Part of a small language model's weights: 10 layers, a variant of Muon for these matrices.
Each number is 50 + 12 x the weight over its row's rms, rounded and kept within 0 to 99. Layers, rows and columns count from 0. The size before them is the row's rms in percent of the matrix's.

# layer 5 MLP gate, 256x96, rms 0.119, rows 221-255, columns 0-47
102:27 54 73 40 33 32 52 53 45 32 27 55 60 59 47 63 33 46 58 45 45 64 54 52 46 59 21 67 45 65 47 52 29 55 70 50 38 69 47 40 56 39 63 58 56 31 25 52
089:61 79 46 55 42 50 85 43 48 47 62 39 43 73 53 54 31 58 42 43 53 70 39 49 44 60 68 50 56 46 47 46 45 71 55 47 48 42 51 59 53 62 66 52 52 54 35 60
079:48 50 41 47 64 61 48 56 59 49 48 49 68 43 49 32 42 58 64 36 59 52 30 56 29 39 15 53 25 52 40 34 43 42 50 71 52 73 69 54 50 42 39 62 51 46 43 49
105:42 62 46 53 49 68 24 28 36 33 39 36 43 63 56 54 49 41 67 65 44 48 66 54 53 53 62 70 65 48 54 68 55 62 67 62 40 42 47 56 73 61 31 63 56 54 41 53
097:62 45 40 35 45 41 45 40 50 43 45 39 54 32 81 70 68 49 42 41 70 69 49 50 67 34 62 40 49 38 38 41 53 43 49 59 58 42 53 26 56 61 38 45 50 71 39 45
097:48 60 72 47 50 41 77 39 57 54 54 71 47 43 39 52 39 34 52 46 53 49 37 46 62 51 57 57 47 45 82 50 47 52 75 59 39 44 68 40 36 41 60 56 39 52 51 41
088:32 52 54 67 56 33 42 63 50 63 41 69 38 52 55 73 38 73 61 41 61 53 66 33 26 54 42 43 43 43 55 49 59 36 47 44 68 70 51 45 65 48 43 69 60 73 46 61
104:59 46 55 66 49 66 65 27 62 38 50 66 36 32 63 48 64 77 53 67 53 43 39 33 43 52 46 48 53 51 38 41 51 53 40 42 66 41 61 50 48 69 61 31 48 63 64 48
099:29 43 66 53 69 36 54 52 49 65 68 50 36 46 79 57 47 63 48 41 18 49 59 64 55 37 56 44 52 47 58 58 45 51 59 51 54 57 60 67 52 64 53 49 50 39 52 51
093:45 53 36 78 44 61 41 58 58 46 39 41 28 45 42 45 42 47 68 33 49 53 31 39 43 49 59 68 45 48 59 49 49 45 57 44 61 55 63 51 66 42 53 78 51 63 59 57
095:27 62 67 55 45 64 58 34 51 58 36 36 37 45 45 34 54 54 36 24 53 48 53 37 48 29 52 30 58 58 56 47 38 48 29 48 38 28 67 47 53 41 32 38 51 43 48 56
120:53 48 54 71 59 61 38 26 50 45 47 44 45 65 74 36 40 20 38 43 65 44 55 58 35 52 59 54 29 40 57 67 42 52 31 36 52 60 45 51 34 47 39 47 50 61 27 70
114:49 41 76 49 47 49 34 55 51 59 29 49 54 49 73 50 63 51 54 45 47 42 61 53 43 45 49 42 57 64 50 32 51 56 23 51 52 60 47 58 64 38 35 47 44 45 74 47
119:32 44 44 40 52 38 51 68 49 58 42 36 27 49 45 71 61 56 55 52 60 60 48 41 72 57 39 20 59 55 67 81 40 51 47 45 54 62 60 36 54 50 41 57 47 84 18 63
106:45 29 45 44 39 51 44 59 57 54 48 40 27 33 50 31 51 36 75 52 43 49 38 26 47 49 44 47 57 67 51 67 48 52 38 56 66 21 51 58 40 70 46 44 41 42 66 53
108:70 19 64 54 68 23 41 51 48 60 39 56 38 42 58 52 46 52 59 40 48 49 58 44 56 42 47 53 37 31 59 50 55 55 71 42 41 69 49 45 59 26 40 54 59 56 67 52
102:53 49 64 47 44 48 50 46 69 33 40 38 27 40 51 70 47 42 37 37 62 55 36 43 41 26 46 44 50 31 32 54 44 45 46 47 46 34 45 54 37 69 21 62 43 48 45 69
093:54 67 37 40 52 45 45 51 59 43 64 58 42 60 74 72 42 55 56 57 47 56 42 51 48 44 57 49 47 49 38 50 35 66 43 37 45 61 45 22 62 31 41 62 27 59 46 61
108:39 27 56 59 50 53 56 51 37 58 53 54 31 27 32 54 31 44 47 53 40 54 52 41 57 35 53 47 55 41 58 46 40 42 53 49 68 69 46 41 53 57 46 58 41 44 39 62
107:77 53 38 42 48 57 40 56 60 54 62 79 45 58 33 53 24 58 48 67 46 54 50 36 43 50 67 77 31 75 33 45 60 49 41 47 61 39 34 53 41 66 66 58 48 32 61 53
106:35 62 42 42 48 52 78 70 40 56 48 38 69 39 43 43 34 37 73 18 53 71 68 46 63 58 54 57 37 33 44 40 42 33 30 49 45 24 44 43 60 49 58 46 34 40 46 47
098:57 49 67 76 61 49 68 50 42 63 52 50 57 39 52 63 58 44 45 46 72 30 60 36 64 58 69 41 51 43 63 37 51 50 39 48 36 50 60 34 39 73 44 58 35 48 54 77
104:50 33 31 41 75 55 57 40 37 47 63 54 46 46 73 71 79 34 73 38 59 33 43 53 48 44 43 52 56 40 76 62 52 54 65 39 53 79 44 43 53 64 74 46 62 52 62 64
109:29 63 54 42 50 69 57 56 59 48 42 66 29 36 53 48 42 42 52 56 68 42 55 52 64 42 45 25 55 66 44 51 24 60 58 63 51 60 67 35 55 44 49 58 42 24 50 80
103:51 66 74 65 43 52 60 58 35 65 69 35 65 35 53 54 54 49 28 63 54 64 77 48 44 39 45 57 38 51 71 58 53 53 47 38 44 70 56 58 44 38 36 50 30 64 59 51
097:66 70 68 47 45 44 63 67 49 62 45 46 37 57 56 55 72 43 34 39 42 48 46 50 45 51 64 51 42 46 58 43 55 64 33 37 48 41 35 57 48 38 57 52 52 29 64 56
089:51 62 61 37 52 53 26 63 52 39 56 54 39 53 63 45 45 34 51 65 45 65 54 42 53 55 52 76 57 69 54 62 49 48 47 39 45 39 29 53 54 41 45 24 54 29 55 46
117:46 35 53 58 67 70 52 24 30 50 80 55 34 50 44 47 35 55 57 52 49 72 59 69 24 48 62 64 39 45 48 71 48 45 24 55 39 59 78 36 42 61 62 49 56 48 56 59
104:62 46 19 70 41 39 46 62 27 43 64 44 52 47 72 31 54 59 53 50 57 51 55 56 55 34 65 46 48 50 69 31 50 37 31 45 43 63 32 67 53 80 38 46 50 53 39 64
097:41 52 41 39 50 55 54 51 57 78 62 39 62 70 48 40 61 47 65 38 55 41 42 55 47 33 46 59 46 75 62 68 62 42 49 31 66 48 61 31 40 43 51 66 52 62 51 40
095:51 54 76 37 51 36 54 42 52 51 66 69 39 54 56 45 59 45 51 46 27 56 58 46 45 57 58 73 56 46 38 54 50 61 48 36 55 58 48 63 36 50 29 58 75 60 57 50
085:52 37 37 47 55 48 39 58 41 53 52 43 31 43 35 48 32 55 34 40 58 46 54 58 47 37 63 26 33 39 32 56 43 49 36 40 53 57 37 42 38 38 39 32 62 41 56 33
110:54 58 47 48 25 54 45 65 54 68 59 49 37 50 64 52 33 56 43 40 56 46 45 36 39 50 65 40 42 31 55 62 32 63 41 33 43 39 73 50 40 41 46 32 40 58 48 85
095:60 43 64 49 26 46 45 59 40 44 37 33 34 45 52 57 61 46 54 47 58 44 60 35 35 51 57 39 62 54 79 54 56 16 51 51 36 66 45 52 44 54 59 58 39 26 45 54
107:77 54 48 56 48 34 58 48 39 55 69 54 32 53 37 65 51 62 46 41 44 45 60 52 41 51 45 54 30 48 46 37 40 64 54 45 42 59 37 52 56 64 41 32 49 56 58 50
# layer 5 MLP up, 256x96, rms 0.111, rows 221-255, columns 0-47
091:58 49 58 58 45 42 50 63 26 60 49 62 68 58 37 56 39 42 46 35 65 25 55 65 42 52 50 74 52 40 56 22 45 45 75 68 59 60 40 49 64 48 54 37 72 36 36 58
093:57 69 61 32 43 45 62 37 55 20 41 35 51 60 32 28 72 36 69 60 55 52 49 53 31 22 54 62 47 46 44 53 70 49 44 47 52 26 53 39 33 42 45 46 52 51 54 36
077:53 52 70 27 37 51 60 54 47 53 70 37 44 52 75 50 54 41 38 27 52 61 54 47 72 34 63 40 51 42 61 66 64 65 36 39 56 33 55 44 66 57 46 42 39 36 73 52
111:49 42 44 45 57 81 36 39 38 59 58 41 53 44 70 37 64 53 67 52 27 45 36 50 25 28 36 62 59 62 80 74 54 75 50 46 48 45 49 48 49 65 47 60 47 44 34 53
090:39 68 22 38 71 57 42 58 44 68 49 31 47 45 42 61 59 61 71 60 53 39 54 60 63 52 61 66 25 33 45 47 63 66 54 33 49 43 54 48 59 39 25 60 49 56 51 45
099:48 54 32 20 40 46 44 43 34 24 57 70 44 63 41 29 67 42 39 57 56 34 63 38 58 43 55 63 60 48 39 25 46 50 46 58 45 62 57 66 48 75 45 49 32 52 66 49
092:19 75 59 45 27 47 26 57 51 38 48 61 50 65 43 58 45 40 73 41 53 70 49 31 55 43 58 51 45 40 50 46 48 53 27 43 55 54 54 59 65 62 61 64 45 56 54 56
104:36 71 63 60 32 43 68 63 66 67 47 66 33 47 37 38 23 47 35 35 33 59 53 33 41 49 61 38 47 51 64 58 37 56 73 48 45 44 45 45 36 65 52 39 43 70 27 44
098:38 67 40 60 33 73 26 57 58 62 46 45 49 64 50 45 43 36 68 52 66 53 31 59 50 61 40 53 26 51 61 42 53 51 34 47 36 65 53 35 54 31 49 34 71 56 28 47
103:63 68 30 64 49 72 55 36 39 26 40 24 57 46 50 36 47 63 45 62 37 52 41 62 40 32 44 56 54 42 50 57 57 52 46 46 48 64 59 45 71 51 32 56 44 26 58 51
109:45 47 73 42 45 43 52 53 66 40 45 47 51 59 33 29 38 35 54 51 68 61 55 61 47 33 47 37 36 48 34 56 17 40 41 52 46 40 47 44 49 42 62 43 42 54 52 47
108:33 51 57 41 50 53 52 72 41 45 45 56 40 47 50 57 80 50 69 53 34 55 44 50 57 52 43 42 71 60 46 41 20 56 36 66 65 51 50 37 69 29 54 70 25 57 49 57
104:32 60 46 53 42 45 45 67 52 56 71 38 40 67 45 61 38 50 52 41 44 80 39 46 52 57 44 37 32 17 34 63 41 21 67 58 54 41 49 52 47 54 51 59 33 49 45 49
108:57 72 54 50 57 43 48 31 49 56 73 54 59 55 56 42 54 60 60 53 56 56 68 56 69 59 61 31 72 57 54 69 62 37 63 27 42 43 49 18 46 57 68 57 46 48 34 63
098:43 59 45 39 49 47 59 54 29 52 48 52 63 59 47 53 56 25 31 51 49 49 22 43 50 51 60 53 43 33 53 37 45 45 64 51 57 40 59 50 32 34 58 54 46 52 57 62
104:53 26 46 48 61 51 47 26 49 40 39 32 53 51 43 63 71 28 48 55 35 66 42 47 59 51 49 31 48 55 63 50 51 43 59 59 56 59 34 42 39 57 31 38 49 27 49 40
100:67 36 55 63 62 46 44 53 55 53 47 45 53 46 64 70 47 51 21 47 42 66 42 70 52 65 40 27 54 37 40 44 37 52 58 35 30 39 40 48 59 65 50 54 35 66 41 31
093:42 59 28 57 42 38 50 57 47 62 74 44 61 47 45 38 33 33 51 50 43 61 48 39 74 60 63 62 62 48 49 56 47 51 50 58 41 40 65 43 55 46 32 60 54 54 53 23
106:52 41 33 85 29 42 38 39 55 61 43 65 43 40 52 41 52 51 42 64 53 50 42 55 56 55 70 79 29 61 37 37 66 51 18 43 38 28 53 56 58 65 54 43 52 51 55 63
112:55 73 46 46 35 34 40 54 32 60 53 59 55 42 42 48 23 74 70 70 34 56 57 47 51 56 46 60 53 48 37 58 52 31 47 58 62 46 16 46 60 57 56 48 52 46 50 42
114:50 72 53 72 32 41 67 40 37 71 34 65 34 45 48 54 55 51 44 42 60 66 55 52 52 20 65 58 50 64 53 48 63 28 33 60 71 30 33 66 51 41 46 48 42 52 57 45
101:50 50 36 51 32 44 46 49 48 60 34 51 58 61 70 33 49 54 24 41 52 51 49 44 46 25 33 56 52 42 46 37 42 45 45 53 54 43 53 62 39 70 47 54 64 50 77 28
097:47 50 78 50 52 51 48 44 50 50 65 28 49 75 25 52 61 48 52 53 15 47 60 48 49 32 50 44 39 39 27 39 62 31 42 37 46 54 36 32 68 45 34 59 69 57 34 49
098:48 74 59 48 43 49 53 61 48 71 74 56 63 45 52 54 50 53 43 32 40 33 57 48 33 69 47 33 59 28 61 58 67 63 48 48 47 40 40 29 29 56 54 46 40 47 47 29
106:31 47 44 45 58 61 48 12 36 52 41 57 56 34 36 51 51 56 69 47 41 60 48 52 55 67 42 54 43 57 36 46 39 53 63 29 48 60 67 66 38 57 36 36 66 44 40 58
096:48 60 59 57 57 51 50 53 57 54 55 16 23 54 36 80 47 37 44 47 44 61 53 51 49 41 42 33 53 46 40 38 51 41 42 51 45 59 46 42 56 39 53 41 37 40 50 25
097:45 50 53 43 46 28 53 40 33 60 50 56 49 44 60 48 66 40 41 66 38 55 58 60 50 39 36 42 70 50 45 64 55 34 54 39 55 55 56 50 49 55 19 56 41 39 50 42
107:43 65 57 61 37 55 44 33 50 47 32 58 53 31 55 47 60 30 42 46 50 74 52 67 31 47 30 41 25 37 35 45 28 55 41 51 33 55 49 57 49 47 31 50 57 26 62 53
102:38 45 53 46 45 64 56 52 59 44 49 34 43 46 56 58 23 50 34 31 48 67 63 55 27 49 32 39 45 43 53 54 47 41 81 56 40 26 50 36 36 56 47 61 52 65 40 57
099:41 45 47 36 27 66 40 50 53 45 54 61 50 54 78 65 41 51 37 61 62 32 60 55 49 63 45 30 61 37 48 35 34 54 29 53 67 39 23 71 28 61 48 52 42 46 54 59
103:46 49 48 41 55 50 58 54 43 61 47 49 45 50 45 54 43 54 24 43 54 54 48 63 48 35 39 51 24 19 53 68 42 80 51 33 43 52 40 41 54 41 29 41 58 57 64 31
094:50 58 46 50 39 35 53 66 65 54 57 72 54 70 61 38 53 55 55 48 39 45 77 35 50 44 45 70 60 54 60 69 28 29 31 50 40 37 38 35 33 38 53 57 49 52 56 66
113:68 55 30 22 42 48 38 44 39 62 43 37 63 40 50 71 30 40 61 43 46 50 46 32 56 25 49 40 47 46 41 51 70 58 30 59 36 25 59 50 35 45 58 48 54 42 64 52
084:58 49 27 62 37 50 71 67 53 36 33 73 58 54 30 60 38 53 47 39 51 36 89 44 60 33 69 47 45 64 56 38 42 46 60 55 62 56 39 50 51 42 52 51 48 42 25 53
107:36 61 51 54 43 65 47 53 38 51 52 42 37 56 30 56 59 54 43 53 56 39 59 53 46 47 34 43 42 33 42 18 42 73 40 65 44 43 46 43 40 56 56 51 52 61 55 54
# layer 5 MLP down (transposed), 256x96, rms 0.0615, rows 221-255, columns 0-47
100:23 49 64 50 36 59 47 55 24 66 42 31 40 32 56 54 59 65 47 45 37 39 54 56 49 76 59 74 61 67 50 45 47 64 51 54 46 40 73 59 67 31 65 54 51 68 51 54
091:55 44 52 38 65 55 50 47 73 38 47 63 77 44 62 40 56 69 77 46 55 39 88 31 61 42 60 38 46 41 52 61 59 36 61 54 59 73 54 37 54 50 52 57 47 64 70 52
086:58 68 23 57 44 65 35 57 50 50 59 40 49 33 67 60 26 64 61 47 45 43 45 37 48 34 38 63 44 59 50 63 54 52 72 52 37 56 56 43 71 72 40 56 47 66 64 38
104:41 57 47 47 42 21 57 40 75 55 63 41 59 45 52 48 49 50 39 50 46 43 50 39 50 46 70 37 52 64 28 31 30 20 58 53 70 66 54 31 32 54 54 52 59 32 54 47
095:55 65 42 31 48 52 52 33 43 42 29 40 50 50 75 41 41 49 47 36 61 53 46 65 41 39 78 56 46 45 59 50 65 32 11 24 40 36 56 41 52 44 62 42 57 40 55 52
100:61 40 58 39 47 60 47 40 39 40 26 54 43 52 43 66 49 39 61 38 37 45 49 46 41 41 60 38 50 46 62 66 37 75 40 65 50 52 64 49 34 54 49 61 51 45 39 81
096:47 70 54 40 44 44 47 28 57 60 68 48 39 62 47 48 61 44 52 52 48 50 56 30 42 43 49 59 30 74 58 63 69 33 55 81 48 56 50 40 67 35 51 51 65 61 57 36
102:38 52 50 35 59 46 40 40 51 43 47 46 48 54 45 36 62 47 63 55 50 55 54 58 44 55 66 28 57 49 61 52 40 46 55 30 69 60 49 62 54 53 61 43 61 37 57 42
100:42 34 64 62 29 29 51 51 26 66 59 39 31 33 74 62 49 60 29 52 53 44 59 81 62 50 52 44 41 59 50 46 47 43 47 52 75 41 55 70 32 50 56 68 46 64 40 31
096:53 57 38 36 50 55 58 61 50 34 31 49 64 64 54 43 61 39 54 63 58 44 61 34 56 53 44 34 43 55 28 48 34 29 40 60 65 37 26 45 36 43 51 25 23 52 59 51
106:48 35 73 42 62 54 65 45 30 76 58 45 67 59 48 57 49 47 54 66 40 37 38 31 74 61 43 58 45 33 50 44 51 61 66 49 49 58 30 49 64 54 46 38 34 69 46 66
109:46 43 36 58 57 51 57 66 76 29 51 40 46 42 35 43 41 43 80 55 64 65 49 45 55 63 45 51 45 44 52 43 27 54 59 61 61 66 50 52 33 64 47 57 46 32 57 38
110:41 51 70 62 26 44 45 54 48 67 54 42 47 50 58 48 27 65 68 38 44 69 53 43 61 67 64 61 74 48 42 53 35 51 69 66 76 49 46 52 69 55 52 64 56 39 25 56
110:60 59 39 35 71 67 60 27 61 57 32 52 74 51 38 54 24 46 39 35 62 55 49 43 86 49 48 57 59 50 47 49 51 62 64 40 56 56 54 33 63 42 56 39 53 67 45 61
100:34 61 47 50 59 49 39 60 61 49 59 74 44 63 44 40 41 51 62 63 48 60 25 53 38 38 49 43 65 44 74 45 34 59 54 43 54 40 59 39 42 65 65 53 35 61 73 37
105:60 73 45 46 61 55 47 38 54 54 70 38 58 49 59 61 44 48 45 42 51 16 40 46 40 72 42 27 53 49 53 58 34 39 48 62 63 62 47 48 53 41 28 43 30 33 25 69
100:24 57 31 60 31 51 53 48 43 62 53 38 66 37 29 39 59 57 58 51 34 59 61 40 61 61 40 59 50 48 43 43 50 39 55 81 55 51 51 41 67 54 46 66 56 52 58 84
098:53 34 50 60 41 62 45 59 44 35 37 54 52 32 38 29 74 37 44 46 52 50 54 56 29 53 44 57 61 59 60 62 44 56 42 54 38 43 75 64 55 42 49 33 54 55 56 36
107:50 43 26 53 24 31 38 46 27 78 36 56 51 38 52 46 50 43 47 24 39 36 40 61 49 62 72 71 59 57 55 55 38 43 44 35 46 28 58 54 58 37 43 60 42 58 36 50
109:45 53 49 62 38 66 59 39 34 24 51 52 45 46 56 57 41 57 57 71 66 49 24 33 62 60 57 52 32 53 23 38 51 71 71 30 38 59 66 57 59 35 44 45 41 57 39 60
101:63 43 35 40 70 63 31 38 42 45 32 41 50 51 48 38 58 44 48 44 32 60 50 32 64 61 33 36 41 41 39 46 31 60 56 51 45 50 50 52 42 50 56 43 59 70 47 58
098:55 49 50 71 49 77 43 54 50 60 70 31 40 59 54 69 41 50 40 42 68 51 35 60 59 64 63 75 41 72 53 44 62 49 49 52 50 54 61 53 40 53 53 55 40 48 38 53
106:44 45 37 61 57 42 66 48 62 43 75 44 36 35 66 38 68 35 47 46 56 36 25 44 33 36 51 56 46 58 66 27 42 42 51 51 41 46 64 59 42 57 50 48 49 39 41 71
108:54 42 50 48 39 60 52 24 65 48 59 34 53 48 40 60 33 82 54 37 39 55 50 41 58 56 52 73 57 46 42 43 42 75 56 61 44 54 50 43 56 58 39 59 42 61 59 61
103:69 69 49 80 63 40 42 40 47 55 47 54 44 55 46 31 44 51 31 68 38 44 66 46 46 64 26 55 52 58 49 26 50 91 26 60 33 61 48 62 46 38 47 49 47 74 41 48
100:62 58 55 60 41 57 52 51 43 45 37 49 48 47 43 54 41 55 40 38 34 39 31 60 39 46 36 58 41 49 47 44 39 63 60 63 35 57 74 40 30 64 41 57 61 47 20 54
088:52 49 30 59 66 33 52 47 66 50 41 57 44 53 31 44 59 51 77 42 26 63 26 46 62 47 80 35 49 61 69 36 47 54 51 52 48 24 46 54 50 42 63 32 42 71 50 36
112:30 42 69 52 31 57 55 73 47 48 38 53 33 53 53 44 58 58 28 61 70 60 60 35 75 32 41 35 44 40 50 52 65 58 54 35 32 79 58 51 50 50 67 55 78 47 51 60
098:60 48 72 56 48 54 36 46 59 53 28 50 48 60 59 42 36 57 36 31 31 24 38 44 44 55 54 70 51 50 54 50 45 60 31 55 44 28 49 60 49 48 63 75 65 52 53 65
098:43 47 59 55 58 52 42 52 54 44 43 58 35 54 71 40 58 46 48 71 32 63 35 37 61 44 52 58 63 34 58 57 61 60 51 40 55 61 45 45 14 51 56 55 41 52 57 39
098:58 31 62 61 45 27 53 50 45 76 52 46 53 53 31 33 41 49 46 39 27 58 56 46 58 68 58 47 60 34 31 52 49 50 48 43 66 52 44 60 56 70 59 44 67 44 53 52
092:69 43 66 64 59 46 33 62 47 48 53 42 21 66 47 52 70 65 58 63 76 53 50 59 58 63 37 68 51 39 58 67 47 37 35 53 50 51 60 70 64 46 54 38 53 37 41 34
116:52 63 46 50 54 56 53 47 80 56 19 43 29 44 68 31 47 58 46 28 69 35 50 45 45 43 43 46 63 43 39 39 49 53 35 50 46 38 57 57 33 32 64 43 68 62 53 38
096:64 27 63 37 54 60 35 43 50 53 47 55 54 42 43 35 19 73 20 36 26 54 50 56 61 62 48 57 43 43 53 54 38 53 40 48 48 52 61 40 61 39 41 45 43 47 56 59
107:72 56 39 69 52 53 24 66 32 58 53 43 62 58 45 41 58 50 48 67 50 49 44 79 32 62 37 53 39 59 62 53 42 70 54 33 59 47 53 59 50 59 32 70 61 55 52 69